Each number is 200 + 20 x the weight over its row's rms, rounded and kept within 0 to 999. Layers, rows and columns count from 0. The size before them is the row's rms in percent of the matrix's.

# down: layer 15 MLP down (transposed), 640x160, rms 0.103, rows 99-165, columns 64-95
# gate: layer 15 MLP gate, 640x160, rms 0.165, rows 100-166, columns 64-95
# up: layer 15 MLP up, 640x160, rms 0.159, rows 100-165, columns 64-95
down99,082,194,189,212,207,217,187,194,207,213,197,227,193,224,188,192,214,206,169,176,191,208,175,199,167,214,141,196,191,187,181,220,199
gate100,095,229,182,191,215,203,168,173,183,213,214,230,175,183,218,192,223,208,162,221,204,218,206,186,201,206,219,213,225,209,213,186,232
up100,096,179,191,185,191,172,220,173,220,224,186,166,190,181,219,173,224,185,218,183,211,213,203,213,181,238,185,158,228,153,221,204,200
down100,097,215,215,184,180,202,205,223,140,202,201,226,211,188,189,196,228,195,151,199,175,223,223,201,172,194,141,208,193,213,201,184,196
gate101,109,166,193,183,199,188,173,186,224,255,191,232,254,169,197,186,176,204,201,190,146,180,183,218,197,198,180,209,164,204,204,188,187
up101,115,187,201,187,194,208,171,184,185,183,216,218,198,183,237,185,225,177,195,181,211,201,194,190,217,170,229,192,166,197,200,171,178
down101,113,232,195,190,199,187,206,197,208,245,180,207,203,192,189,187,206,193,203,201,197,197,194,225,198,222,200,191,236,214,212,174,205
gate102,100,178,175,189,206,188,163,201,214,188,207,169,210,219,216,189,193,213,230,176,196,178,207,178,216,215,196,204,240,178,195,197,173
up102,093,228,206,220,221,159,197,181,184,188,213,220,223,207,226,176,158,198,233,174,198,194,185,202,171,210,216,229,171,215,214,217,219
down102,101,212,177,189,192,175,221,209,197,207,163,181,216,170,188,193,189,222,204,200,202,221,215,208,202,191,215,215,209,171,211,167,259
gate103,088,170,210,188,211,225,224,179,163,172,212,189,232,210,206,186,182,204,190,230,185,173,140,204,159,184,201,191,209,198,199,225,202
up103,074,178,195,222,204,232,191,236,209,167,184,184,205,166,198,237,212,192,222,156,192,162,177,192,185,190,208,159,200,216,161,183,184
down103,085,191,200,204,213,218,167,220,195,190,212,196,188,234,196,154,210,195,183,243,202,243,219,178,191,219,208,186,230,172,191,192,184
gate104,096,176,192,212,205,230,196,190,210,198,185,225,209,188,154,214,228,220,186,205,160,209,166,186,218,213,217,214,197,206,214,219,188
up104,107,211,218,223,181,186,191,234,179,198,188,212,186,156,182,195,194,201,212,214,168,181,219,215,189,177,196,209,171,222,233,194,207
down104,099,177,202,183,220,200,216,162,196,171,199,207,164,239,207,206,196,216,199,222,175,194,165,201,186,213,195,199,191,196,210,201,200
gate105,111,217,198,191,219,179,189,220,198,236,202,220,231,216,183,219,208,225,185,197,206,224,216,192,190,205,193,185,212,179,193,200,195
up105,106,220,233,192,217,191,203,202,208,187,188,211,207,201,220,196,222,166,184,213,205,196,173,195,214,207,212,217,235,196,190,208,206
down105,111,207,192,196,170,209,215,181,191,237,218,193,187,183,168,179,238,225,249,220,194,181,193,171,205,237,177,190,183,188,182,222,175
gate106,098,199,223,195,198,214,170,205,211,196,214,173,206,177,194,228,180,193,194,166,190,167,198,195,203,215,180,220,161,202,213,194,183
up106,095,207,226,168,191,202,197,170,213,177,186,219,216,215,212,234,193,209,210,190,196,167,169,183,203,215,193,149,207,235,184,224,191
down106,099,215,175,219,206,205,214,207,184,172,212,156,181,220,168,188,165,160,222,222,194,193,186,171,200,201,198,182,196,209,203,174,225
gate107,093,148,198,233,223,199,217,188,190,215,172,198,171,184,197,200,219,198,211,209,186,241,203,182,178,166,222,179,175,187,199,199,219
up107,100,135,222,226,209,179,206,209,217,217,200,169,193,202,218,195,230,170,202,193,199,204,233,202,226,184,219,198,193,205,210,197,197
down107,099,199,225,203,184,185,210,190,228,232,180,176,185,202,188,202,206,208,187,201,205,185,201,220,182,190,216,154,185,169,193,227,232
gate108,093,188,180,203,180,168,215,191,194,232,192,225,183,199,203,148,160,190,192,182,214,249,219,193,176,192,212,214,221,220,208,182,196
up108,094,213,218,205,206,174,200,196,198,195,194,184,199,229,176,225,189,212,173,199,200,163,219,217,194,171,185,184,190,196,230,205,196
down108,078,166,177,160,190,210,204,204,201,196,240,242,135,196,205,195,216,211,199,191,188,208,196,224,195,213,222,185,210,204,151,236,190
gate109,102,235,182,231,210,217,226,205,189,223,239,206,169,205,202,219,257,208,190,242,201,251,215,205,222,224,194,215,222,208,210,216,193
up109,082,169,171,206,181,202,237,214,182,150,196,181,200,213,192,197,204,213,209,205,199,195,172,238,178,168,202,181,207,190,201,221,193
down109,083,211,214,200,137,191,193,184,166,209,231,212,203,211,180,194,212,241,202,203,202,190,201,179,204,215,215,215,197,222,198,199,218
gate110,111,217,202,189,253,210,188,207,199,218,204,192,193,207,198,186,174,210,183,223,208,187,203,203,203,197,218,198,210,180,190,185,180
up110,108,191,198,225,221,195,180,215,175,165,194,196,214,197,194,213,240,157,187,212,216,192,206,213,204,259,200,194,199,212,188,182,211
down110,111,219,200,216,214,223,172,197,193,193,206,209,180,232,191,208,200,192,162,208,227,150,206,211,205,208,159,230,205,204,207,220,212
gate111,104,224,218,146,227,167,199,185,223,194,164,212,183,179,210,171,245,213,180,185,191,206,176,199,199,219,171,208,171,158,192,160,168
up111,100,222,216,190,203,234,215,196,216,203,223,219,212,179,188,233,177,197,210,199,186,213,172,199,152,196,193,181,211,246,190,213,233
down111,102,225,196,218,213,171,199,159,195,175,190,220,192,182,254,179,212,202,184,209,177,218,199,223,202,230,222,197,222,172,200,198,178
gate112,103,200,212,230,211,177,228,223,252,206,208,213,157,168,171,217,175,189,209,194,185,194,204,225,192,215,197,206,213,185,187,191,196
up112,103,209,189,216,222,204,203,154,197,236,222,190,199,196,247,204,174,156,235,186,209,205,141,229,243,211,190,190,164,187,191,185,217
down112,103,233,231,170,200,210,201,201,228,164,207,225,195,212,197,198,236,193,215,230,172,185,189,232,218,200,213,179,213,187,218,207,204
gate113,088,207,188,200,210,194,170,204,231,212,199,201,215,187,221,216,213,207,182,202,146,176,147,187,226,220,213,209,214,190,173,222,204
up113,088,215,156,186,148,222,237,215,188,192,190,206,204,196,212,219,189,179,206,196,211,174,203,191,218,233,220,194,196,165,234,213,191
down113,092,202,215,189,214,189,220,238,201,220,188,189,173,192,191,174,207,222,232,166,208,219,194,192,197,191,217,201,222,251,214,189,186
gate114,096,212,177,210,205,189,174,204,186,212,220,178,204,243,199,216,194,190,193,238,219,207,210,209,201,202,186,213,226,219,205,202,208
up114,102,190,240,159,172,213,204,199,216,210,190,167,180,199,180,217,213,200,239,185,194,185,230,199,210,224,207,178,217,206,199,190,236
down114,095,184,216,228,197,235,206,222,196,223,201,204,217,222,181,205,187,199,204,194,216,197,177,173,185,208,206,193,232,192,245,225,154
gate115,102,202,182,199,242,235,202,186,228,188,182,238,193,168,184,223,187,182,170,216,208,190,175,210,169,222,205,194,166,209,205,241,213
up115,099,204,201,208,184,176,190,215,221,197,178,250,162,191,200,197,220,230,216,205,193,196,223,199,194,209,215,215,218,177,229,189,187
down115,102,154,216,214,194,225,217,144,195,217,202,153,184,209,188,163,208,173,208,201,199,197,210,224,187,204,221,195,231,202,162,246,197
gate116,112,186,197,192,178,190,191,204,206,211,174,222,194,173,208,208,176,177,226,198,180,174,176,216,193,205,183,196,192,221,200,209,203
up116,105,217,201,177,174,196,204,179,185,208,185,217,197,201,173,203,197,212,228,203,188,188,181,204,190,182,181,213,197,205,180,208,189
down116,105,161,178,163,200,197,174,189,210,167,222,183,184,171,184,214,208,222,211,226,225,172,217,204,217,216,214,183,185,179,211,194,204
gate117,101,236,189,185,211,238,200,200,203,224,251,195,189,198,197,199,206,164,187,217,226,214,193,194,190,190,224,183,181,182,194,199,167
up117,096,179,186,210,190,164,217,178,218,185,177,209,202,197,217,194,233,192,185,174,220,190,197,197,196,190,179,200,221,198,198,173,224
down117,096,208,210,174,204,212,234,164,152,168,217,141,192,168,186,222,208,192,189,175,210,178,202,232,204,201,216,175,175,188,196,229,159
gate118,100,209,171,181,177,186,177,227,215,227,163,205,189,187,207,211,175,199,171,257,249,177,221,208,179,196,203,192,230,166,198,194,204
up118,088,192,220,188,171,231,171,191,162,183,176,224,181,213,184,197,206,200,184,176,212,195,237,191,170,223,218,184,237,215,216,232,188
down118,099,206,230,181,196,202,214,224,182,201,240,198,207,207,210,197,232,211,200,214,176,182,196,214,206,164,188,230,182,204,199,196,215
gate119,091,177,214,223,200,241,186,200,179,211,235,208,222,176,218,189,194,195,207,221,201,210,205,197,195,179,183,205,218,200,213,235,215
up119,094,161,230,196,196,173,217,147,190,202,214,193,202,223,211,195,241,194,174,226,194,203,180,186,185,195,212,192,215,256,205,211,219
down119,095,179,187,159,205,223,167,198,217,194,167,211,190,192,212,171,216,187,250,208,220,214,175,187,221,197,216,202,209,205,186,230,185
gate120,090,194,219,175,204,169,185,205,191,188,222,214,201,211,187,219,191,163,176,175,212,185,183,179,151,208,206,177,163,170,183,203,213
up120,088,212,206,187,233,173,182,151,169,193,196,195,192,200,191,180,182,219,186,223,169,219,207,156,211,201,181,221,180,214,172,185,190
down120,096,196,171,199,182,210,205,152,191,206,199,160,202,201,176,184,177,224,257,179,191,219,211,180,181,192,202,185,196,178,194,169,191
gate121,100,224,198,195,225,187,159,203,178,190,152,196,187,192,222,181,203,186,252,177,193,183,207,176,160,165,220,186,191,187,221,210,202
up121,102,172,197,233,231,217,195,174,188,218,167,223,195,243,196,202,220,212,211,219,240,218,180,179,170,186,181,165,189,197,207,219,177
down121,094,199,204,195,202,186,203,214,213,180,168,187,225,185,197,207,164,201,170,184,205,166,206,213,245,205,203,186,163,202,193,196,222
gate122,096,217,234,181,212,168,215,230,224,185,225,177,221,181,214,165,245,209,211,209,235,224,197,182,198,210,162,199,232,151,195,211,197
up122,096,209,232,216,188,233,223,209,205,202,242,195,222,207,216,249,193,190,192,171,181,163,172,192,211,226,208,200,184,210,209,241,208
down122,102,204,192,154,199,187,231,185,219,216,216,191,195,201,220,176,234,205,188,209,174,231,199,235,211,176,204,227,201,188,188,192,192
gate123,105,211,177,211,252,176,202,209,200,173,204,204,210,225,201,191,171,203,191,198,189,204,218,223,216,210,181,226,197,185,209,180,170
up123,106,235,198,244,224,255,205,218,211,216,260,211,186,174,196,213,168,208,180,184,187,205,209,191,199,212,206,199,203,198,190,206,221
down123,099,194,194,198,214,215,175,186,215,202,219,193,204,189,191,187,197,163,178,164,202,184,228,169,222,208,207,194,216,178,225,212,210
gate124,101,222,156,225,219,173,186,196,226,178,206,185,177,181,191,208,186,184,152,189,187,203,167,217,188,184,226,166,212,212,180,177,210
up124,090,228,196,206,216,171,200,202,189,178,231,175,183,175,224,173,216,217,194,230,200,202,218,161,174,211,226,150,209,234,200,205,176
down124,103,176,191,242,223,226,217,193,236,207,186,216,235,226,188,169,181,201,177,242,216,213,192,172,198,192,163,167,161,210,237,230,196
gate125,099,173,203,157,184,193,219,224,171,216,215,228,179,223,187,200,216,207,215,224,216,214,185,199,171,167,203,205,222,218,175,208,195
up125,098,189,209,188,220,189,209,192,212,203,221,219,211,195,178,188,215,199,216,164,185,192,211,217,241,265,245,206,182,200,191,177,211
down125,100,226,190,172,196,191,214,228,188,168,202,176,178,209,205,206,193,209,178,186,204,181,190,206,191,193,214,222,188,173,220,245,229
gate126,092,185,201,190,179,194,206,210,216,223,180,198,194,209,201,261,170,209,221,169,202,212,210,196,155,185,185,189,182,209,182,208,189
up126,095,202,191,187,200,198,212,204,190,224,227,187,206,189,250,224,210,172,206,210,236,175,229,184,231,192,218,223,176,207,197,238,204
down126,096,181,190,172,231,224,181,231,181,227,150,182,167,163,166,204,224,220,219,191,209,204,192,213,187,213,217,204,189,218,194,194,202
gate127,106,203,169,174,191,178,169,196,200,177,179,202,220,175,174,242,195,203,186,232,178,172,202,219,235,189,210,144,234,216,178,215,206
up127,097,227,200,212,205,210,220,186,191,209,222,192,207,215,213,183,183,234,232,209,167,172,209,185,192,190,175,189,232,193,206,158,204
down127,115,215,220,197,181,208,211,184,200,219,204,180,178,190,247,200,212,217,225,230,215,202,186,178,166,216,190,238,190,240,199,223,200
gate128,089,193,172,173,167,239,205,215,198,242,215,213,220,214,197,203,208,203,229,198,201,159,195,227,164,231,199,186,202,201,201,241,209
up128,089,206,185,220,193,195,207,226,208,186,188,190,196,187,193,213,191,205,135,210,190,180,222,179,208,222,181,185,189,202,212,175,200
down128,091,218,233,194,194,186,212,212,185,196,252,196,182,208,214,185,210,223,178,167,183,223,232,182,188,161,207,183,184,210,172,199,196
gate129,090,175,207,201,162,183,157,185,213,192,221,177,176,192,223,201,172,218,222,189,183,187,180,200,178,214,183,203,191,227,237,200,175
up129,092,210,209,209,228,230,196,212,197,191,210,213,211,209,161,193,167,163,198,180,228,194,233,215,223,188,221,237,200,211,197,242,190
down129,084,166,195,239,186,171,187,200,186,188,180,219,193,193,219,199,236,191,207,224,178,193,175,196,218,200,166,184,215,199,187,193,207
gate130,106,177,233,202,166,184,188,229,231,216,201,154,236,175,164,204,190,181,224,160,200,207,210,186,196,198,192,206,183,200,195,199,200
up130,104,160,188,179,182,190,201,209,214,197,197,182,199,179,213,199,196,207,176,211,210,215,232,246,208,206,160,196,181,179,216,200,212
down130,097,218,184,235,230,193,218,177,175,158,212,173,207,210,163,199,207,175,199,211,203,168,196,192,194,197,261,234,199,177,214,232,170
gate131,104,205,190,172,212,203,229,187,195,216,163,177,196,185,193,179,224,203,200,198,189,215,166,212,164,193,185,184,187,188,203,189,172
up131,101,195,232,208,168,223,219,217,226,174,177,216,209,229,193,179,237,221,183,195,185,185,198,215,193,179,185,219,217,198,222,207,211
down131,092,211,217,211,202,194,182,246,209,227,189,219,185,189,188,210,172,255,177,176,199,168,194,158,187,177,194,208,192,194,171,199,209
gate132,105,170,197,212,201,224,186,201,217,221,214,208,226,210,177,200,198,191,181,202,179,202,231,195,184,228,183,225,225,208,196,208,171
up132,092,162,151,205,253,191,221,178,200,212,223,216,210,192,202,207,179,200,205,208,185,219,163,199,240,166,190,236,193,221,169,185,231
down132,103,228,208,227,204,212,174,242,183,215,186,228,232,182,202,163,190,180,197,185,185,198,222,183,146,203,171,184,196,196,196,212,163
gate133,095,182,171,233,202,206,177,202,205,142,194,209,223,199,203,192,223,206,191,176,196,177,170,206,207,209,178,206,194,198,213,197,200
up133,139,207,186,215,241,226,205,220,220,251,252,218,202,201,195,229,202,206,216,223,203,236,216,222,205,232,201,227,222,226,196,241,198
down133,066,183,230,200,184,216,196,194,207,180,168,182,211,201,239,195,225,199,205,175,234,169,185,204,218,205,203,220,175,207,224,184,207
gate134,156,169,193,194,215,186,206,193,202,186,172,212,216,191,216,185,154,229,195,210,169,201,224,136,208,166,216,190,221,175,240,207,212
up134,161,170,215,190,223,212,200,200,200,203,190,218,213,197,207,185,165,229,202,221,176,202,238,153,239,187,228,191,211,176,244,208,212
down134,134,194,204,202,187,182,197,222,189,122,185,206,229,202,226,223,207,211,195,181,206,175,208,171,198,180,188,196,191,206,257,186,211
gate135,090,212,186,204,194,203,163,176,200,178,180,193,191,221,224,211,206,197,230,234,192,164,151,164,155,193,202,181,191,219,185,222,189
up135,085,199,186,177,171,167,215,195,191,182,174,158,201,210,226,171,178,194,182,197,195,197,198,185,173,166,164,203,207,201,207,187,188
down135,093,223,182,204,208,239,196,196,180,252,207,169,232,186,186,216,177,205,193,214,205,253,217,228,193,199,249,184,214,174,204,218,209
gate136,086,192,213,224,173,203,179,178,222,234,222,205,211,203,176,194,199,203,249,234,219,210,211,222,218,221,208,188,198,200,199,194,219
up136,093,210,204,176,223,181,202,198,187,198,212,174,187,193,197,203,206,189,186,213,175,230,201,182,189,206,172,221,226,187,161,198,234
down136,078,194,201,219,187,215,209,177,210,175,176,196,211,214,198,235,155,185,196,182,245,206,231,177,229,205,172,205,191,155,223,199,182
gate137,096,199,187,185,214,220,190,188,206,157,216,213,214,170,231,206,189,216,202,203,215,177,189,203,167,175,205,173,177,204,188,181,199
up137,094,214,203,173,165,190,198,165,205,216,217,194,179,184,208,192,198,191,184,190,197,174,226,202,190,181,176,170,208,193,234,154,200
down137,096,212,206,206,188,208,171,176,188,194,170,166,177,198,188,221,209,174,164,228,208,191,239,229,182,213,178,199,165,224,248,185,217
gate138,094,218,183,207,204,229,210,187,179,222,198,183,215,217,216,222,178,209,177,221,203,212,202,201,205,195,209,187,169,175,183,213,179
up138,098,225,202,206,193,244,206,203,197,262,213,159,247,183,187,222,190,194,196,208,187,230,195,212,213,215,220,227,192,186,186,203,220
down138,087,184,233,237,210,207,196,188,218,204,195,202,170,227,224,186,208,230,201,214,205,235,214,167,160,191,221,196,188,177,203,221,191
gate139,108,189,184,200,181,202,178,243,221,192,206,188,192,174,191,195,196,208,229,176,215,200,191,190,239,217,207,237,199,192,175,205,197
up139,099,200,196,210,215,182,214,176,222,194,180,218,213,211,229,221,211,237,180,216,216,186,212,199,202,199,150,240,178,226,223,186,206
down139,103,230,218,185,221,243,199,182,213,180,170,184,201,195,195,174,218,189,182,204,181,177,207,249,164,224,200,203,195,216,203,183,185
gate140,094,179,195,190,178,193,251,192,213,194,247,211,179,215,185,210,196,178,212,208,217,167,209,208,190,191,221,199,211,177,210,224,194
up140,098,230,210,236,206,221,209,204,187,188,245,213,193,192,236,243,176,188,202,222,208,245,188,200,216,220,210,204,228,214,235,219,209
down140,098,198,197,220,198,235,196,189,214,215,204,187,193,183,174,217,166,212,185,162,243,209,195,205,205,207,210,214,172,191,218,193,205
gate141,106,194,182,188,192,175,213,194,207,188,169,205,162,182,215,170,185,159,189,213,218,258,210,192,219,170,204,204,197,177,195,227,193
up141,095,232,211,217,251,189,203,201,163,242,214,212,214,201,223,217,203,195,235,228,208,187,205,192,237,218,232,191,199,210,219,195,185
down141,103,215,178,209,191,228,171,199,171,199,226,229,186,198,198,187,160,181,222,177,183,205,177,219,196,217,228,197,206,216,196,221,192
gate142,109,185,217,232,172,202,214,178,208,177,201,181,174,227,176,164,194,184,206,175,179,186,182,180,200,229,189,179,188,158,167,172,251
up142,099,184,184,213,214,221,202,208,196,168,190,193,221,197,172,161,193,216,205,193,203,184,192,202,195,197,206,161,200,194,232,224,211
down142,105,218,197,171,202,200,200,183,207,253,213,189,197,206,228,172,216,183,181,218,195,201,195,226,169,206,194,172,184,204,180,197,200
gate143,110,213,179,220,191,216,150,216,197,240,190,158,180,216,189,190,200,167,227,233,190,197,156,208,197,206,204,183,203,187,211,217,201
up143,107,207,235,165,218,180,216,210,179,172,200,186,235,204,179,165,192,201,169,230,226,193,199,184,181,199,204,188,179,170,235,215,187
down143,115,239,210,189,198,222,229,192,208,216,188,209,213,197,202,192,226,144,181,193,238,208,184,212,206,176,192,197,159,181,186,190,200
gate144,103,227,218,209,189,217,209,198,196,202,234,204,204,197,197,205,151,173,173,183,237,190,198,198,194,194,217,215,209,217,219,163,189
up144,108,178,192,191,198,186,229,191,175,239,187,178,229,197,195,210,214,222,198,183,161,209,206,218,179,207,162,195,224,194,221,195,196
down144,106,190,211,206,202,186,184,207,215,206,211,185,242,184,226,196,195,195,209,242,210,204,215,212,188,208,204,212,234,207,176,194,253
gate145,126,208,163,173,196,194,202,223,215,213,209,214,222,198,205,185,194,212,211,205,170,189,164,171,203,164,175,194,223,212,199,165,212
up145,122,164,205,230,230,194,193,165,207,211,218,181,186,217,232,225,212,193,245,219,194,235,220,195,228,213,224,176,211,195,175,187,215
down145,122,185,183,188,175,192,247,197,181,191,220,199,227,222,183,167,202,205,211,177,235,187,206,182,193,185,236,199,245,186,213,196,257
gate146,094,206,185,208,204,219,206,186,217,240,236,161,195,184,176,168,206,218,207,210,191,187,198,189,167,194,193,156,188,236,167,212,197
up146,089,213,187,207,149,180,158,214,205,141,217,246,205,217,169,200,187,229,157,181,187,200,200,190,208,202,224,214,226,168,218,207,212
down146,092,205,196,177,226,153,188,215,158,207,171,201,204,228,194,198,222,191,218,209,181,238,204,190,211,219,154,207,192,189,189,152,210
gate147,098,201,231,210,180,179,176,200,211,183,205,181,214,226,182,237,215,247,233,203,155,172,196,183,196,191,191,217,222,194,215,198,200
up147,087,212,171,186,211,203,223,167,200,167,187,212,191,175,164,201,194,220,178,200,211,204,191,208,212,237,202,192,205,178,189,214,222
down147,095,223,217,200,167,185,193,184,186,223,205,220,197,179,202,179,191,207,218,176,195,248,196,188,204,211,173,200,182,223,232,212,187
gate148,085,191,194,193,171,215,249,194,231,177,180,181,190,180,214,245,195,205,196,248,188,203,209,227,226,231,156,208,212,214,182,213,222
up148,089,213,164,160,207,215,207,210,230,193,216,191,207,203,191,194,230,198,226,206,189,205,219,229,215,199,175,213,183,224,176,230,225
down148,084,187,176,206,184,206,188,221,229,209,211,187,190,185,218,228,185,207,214,162,187,218,184,164,250,230,213,171,214,204,202,211,198
gate149,102,233,183,219,209,226,188,189,234,154,213,192,229,178,178,199,220,196,222,233,203,195,175,225,203,183,197,194,197,212,188,239,178
up149,093,199,218,208,183,197,184,207,178,216,224,201,207,204,189,217,201,233,182,212,167,211,184,213,205,164,201,196,201,176,175,163,205
down149,096,220,207,224,199,215,200,201,181,207,193,216,182,194,199,211,156,165,191,199,203,198,203,213,178,206,208,159,191,230,186,209,209
gate150,090,187,198,194,221,181,203,218,212,203,207,169,199,218,195,229,231,196,233,199,234,189,185,201,180,177,197,211,186,222,227,227,165
up150,083,208,203,175,179,227,160,194,218,212,170,212,205,191,163,189,172,169,203,240,173,196,230,205,230,199,193,175,194,196,221,208,231
down150,095,234,199,194,178,209,223,177,211,196,197,200,178,208,185,234,185,233,189,211,166,188,197,194,197,216,193,196,200,215,156,185,196
gate151,100,199,190,216,168,186,208,201,220,166,171,187,192,202,212,224,214,211,174,209,181,205,226,198,209,209,190,172,207,174,177,250,226
up151,101,181,206,209,223,222,192,193,266,259,198,198,210,214,217,190,188,212,187,212,183,190,208,204,221,207,169,180,201,213,218,183,184
down151,099,225,215,213,197,210,188,228,230,209,209,185,201,214,183,180,193,233,206,167,206,196,199,179,163,196,214,241,194,223,184,161,220
gate152,095,203,203,190,181,193,194,206,211,226,190,218,191,213,202,198,211,180,213,216,196,188,221,192,194,200,196,205,216,224,209,235,209
up152,096,182,182,210,210,197,208,179,189,157,191,208,208,197,236,187,198,188,178,199,211,211,196,191,141,218,182,201,216,166,221,182,182
down152,094,230,233,237,185,244,216,191,209,219,210,213,202,182,188,170,172,207,220,177,202,167,194,188,179,223,215,205,171,239,208,177,233
gate153,102,192,185,203,204,242,214,223,211,185,188,189,196,183,172,222,187,231,214,201,197,167,155,241,200,200,201,203,202,208,157,235,199
up153,101,214,204,203,204,177,229,200,195,193,189,202,181,211,194,209,198,211,231,193,184,198,199,226,180,195,235,200,208,213,193,205,217
down153,100,208,194,188,194,153,193,184,181,145,219,199,187,203,260,210,190,176,187,179,206,217,183,219,214,181,209,199,232,218,185,187,199
gate154,095,218,216,182,212,168,173,218,188,177,171,182,197,184,224,195,195,194,180,201,196,186,198,203,208,153,172,197,173,210,230,224,207
up154,095,196,201,201,184,202,170,208,207,193,226,210,181,196,213,204,203,179,213,197,228,209,188,180,201,229,243,204,209,171,215,196,216
down154,101,229,185,190,205,205,183,194,185,206,183,248,181,184,211,196,221,233,200,226,197,179,205,211,217,218,206,201,159,179,197,175,214
gate155,109,200,182,205,201,148,216,171,225,216,179,188,185,220,198,177,212,227,227,189,208,175,188,229,207,212,214,213,203,196,198,192,165
up155,101,181,200,234,216,214,240,174,213,212,181,176,199,191,220,201,192,158,177,213,207,214,193,183,216,162,196,233,206,212,207,237,206
down155,111,167,231,208,200,193,216,218,169,166,221,203,205,178,171,194,174,203,220,211,195,219,216,182,222,188,211,194,182,210,215,204,179
gate156,098,214,221,227,222,232,160,213,211,188,213,214,195,213,198,179,202,187,205,219,215,205,230,193,204,204,191,206,194,174,196,176,177
up156,100,228,184,202,215,222,189,184,196,195,175,204,201,216,207,191,194,202,203,213,206,198,181,183,165,182,166,224,197,208,197,203,217
down156,102,191,180,197,209,177,218,172,184,213,206,184,215,224,207,189,194,196,209,189,194,209,202,205,200,206,205,205,224,176,204,198,159
gate157,105,201,213,244,184,202,165,199,187,173,230,190,217,165,174,212,200,210,221,198,197,180,181,177,177,212,208,191,198,186,196,206,198
up157,094,229,233,208,179,184,209,203,195,185,195,213,179,160,180,198,199,184,194,204,226,180,193,190,221,195,186,206,201,217,201,177,202
down157,108,206,170,210,207,236,205,173,193,186,195,207,238,193,179,192,146,183,214,203,180,207,209,201,217,221,208,179,200,172,194,211,192
gate158,117,167,204,179,171,216,183,215,216,214,204,222,186,176,178,188,227,205,212,208,211,169,241,160,166,184,194,215,174,187,186,168,196
up158,109,172,213,167,207,202,196,207,226,198,195,234,214,172,186,213,201,186,181,199,196,188,216,205,219,186,208,176,194,217,178,210,226
down158,111,143,205,204,191,186,199,211,225,237,203,221,179,195,201,217,196,203,186,209,240,192,205,200,179,198,170,236,189,199,194,200,192
gate159,077,195,212,192,190,200,202,216,212,180,186,158,224,223,212,163,197,205,200,203,178,197,194,216,181,178,224,190,212,201,169,197,206
up159,088,177,208,173,193,197,168,170,206,210,150,247,203,199,180,203,174,197,210,178,198,187,189,201,229,163,176,162,209,169,184,197,204
down159,077,196,214,195,190,206,224,224,174,169,185,162,195,192,233,215,187,181,206,195,203,261,178,202,207,197,206,216,231,223,206,205,199
gate160,098,175,206,188,222,157,201,182,176,172,207,236,200,196,198,209,182,243,180,181,186,191,202,134,207,191,193,211,213,193,195,199,198
up160,092,230,250,191,195,213,197,197,208,171,185,210,221,178,211,212,174,218,206,197,194,173,216,143,216,197,210,210,189,183,219,174,203
down160,082,167,171,203,207,197,199,217,187,201,209,211,200,187,249,182,185,219,244,159,186,177,225,168,198,182,214,219,226,190,234,186,180
gate161,092,160,199,196,188,162,178,209,182,215,214,187,206,214,188,213,193,195,227,181,181,174,188,191,174,203,194,230,167,223,156,174,178
up161,099,165,210,203,198,193,207,215,189,233,213,234,200,213,223,229,210,230,196,201,185,168,231,190,204,249,184,242,174,168,191,189,233
down161,103,167,217,228,213,179,204,222,189,179,209,185,220,186,207,225,208,207,173,211,182,215,196,175,199,187,191,166,186,226,224,187,214
gate162,093,183,219,191,198,182,186,164,194,164,206,160,215,150,191,204,177,202,213,212,174,167,173,201,205,207,196,191,167,236,198,179,199
up162,098,190,223,232,193,215,186,165,201,200,179,226,179,209,192,225,207,171,211,231,194,209,190,212,164,196,161,210,196,196,205,230,205
down162,100,180,207,204,226,187,208,175,174,169,212,175,206,222,226,196,169,201,187,201,199,187,219,173,175,227,196,181,235,202,202,172,182
gate163,107,252,213,226,205,213,157,210,195,219,186,235,173,199,206,205,188,204,230,207,175,214,185,207,237,190,189,174,200,160,191,185,195
up163,105,200,179,198,211,224,191,219,180,216,184,247,203,204,205,210,178,168,192,172,217,235,208,199,199,178,180,200,198,195,171,201,208
down163,106,209,192,230,199,226,205,203,195,167,209,171,212,170,203,221,253,221,200,199,226,161,201,185,194,207,212,217,250,187,191,199,168
gate164,104,219,179,193,177,195,193,219,191,214,171,214,196,174,191,178,207,216,194,197,184,240,185,189,173,227,198,210,206,210,167,202,209
up164,106,191,203,172,210,217,215,214,215,199,168,199,199,196,216,221,183,225,188,172,236,212,169,213,197,212,196,201,188,202,196,179,189
down164,104,187,166,239,220,239,185,199,201,212,225,204,169,208,216,201,204,196,190,213,176,180,185,208,203,231,226,212,220,190,208,194,211
gate165,097,190,190,214,238,211,200,218,207,189,240,203,194,198,218,195,176,227,199,232,188,200,174,191,190,160,190,222,177,196,265,191,211
up165,101,179,199,191,206,208,184,205,176,238,190,181,190,161,207,198,200,207,230,162,196,156,183,189,179,194,195,161,160,201,153,191,189
down165,089,202,228,184,200,206,186,189,177,192,212,232,183,231,200,184,215,179,163,229,227,195,212,239,213,198,215,214,191,194,158,177,188
gate166,096,189,184,181,199,165,194,191,195,210,217,212,219,176,197,216,220,193,228,238,177,197,201,158,214,207,232,205,227,204,195,186,212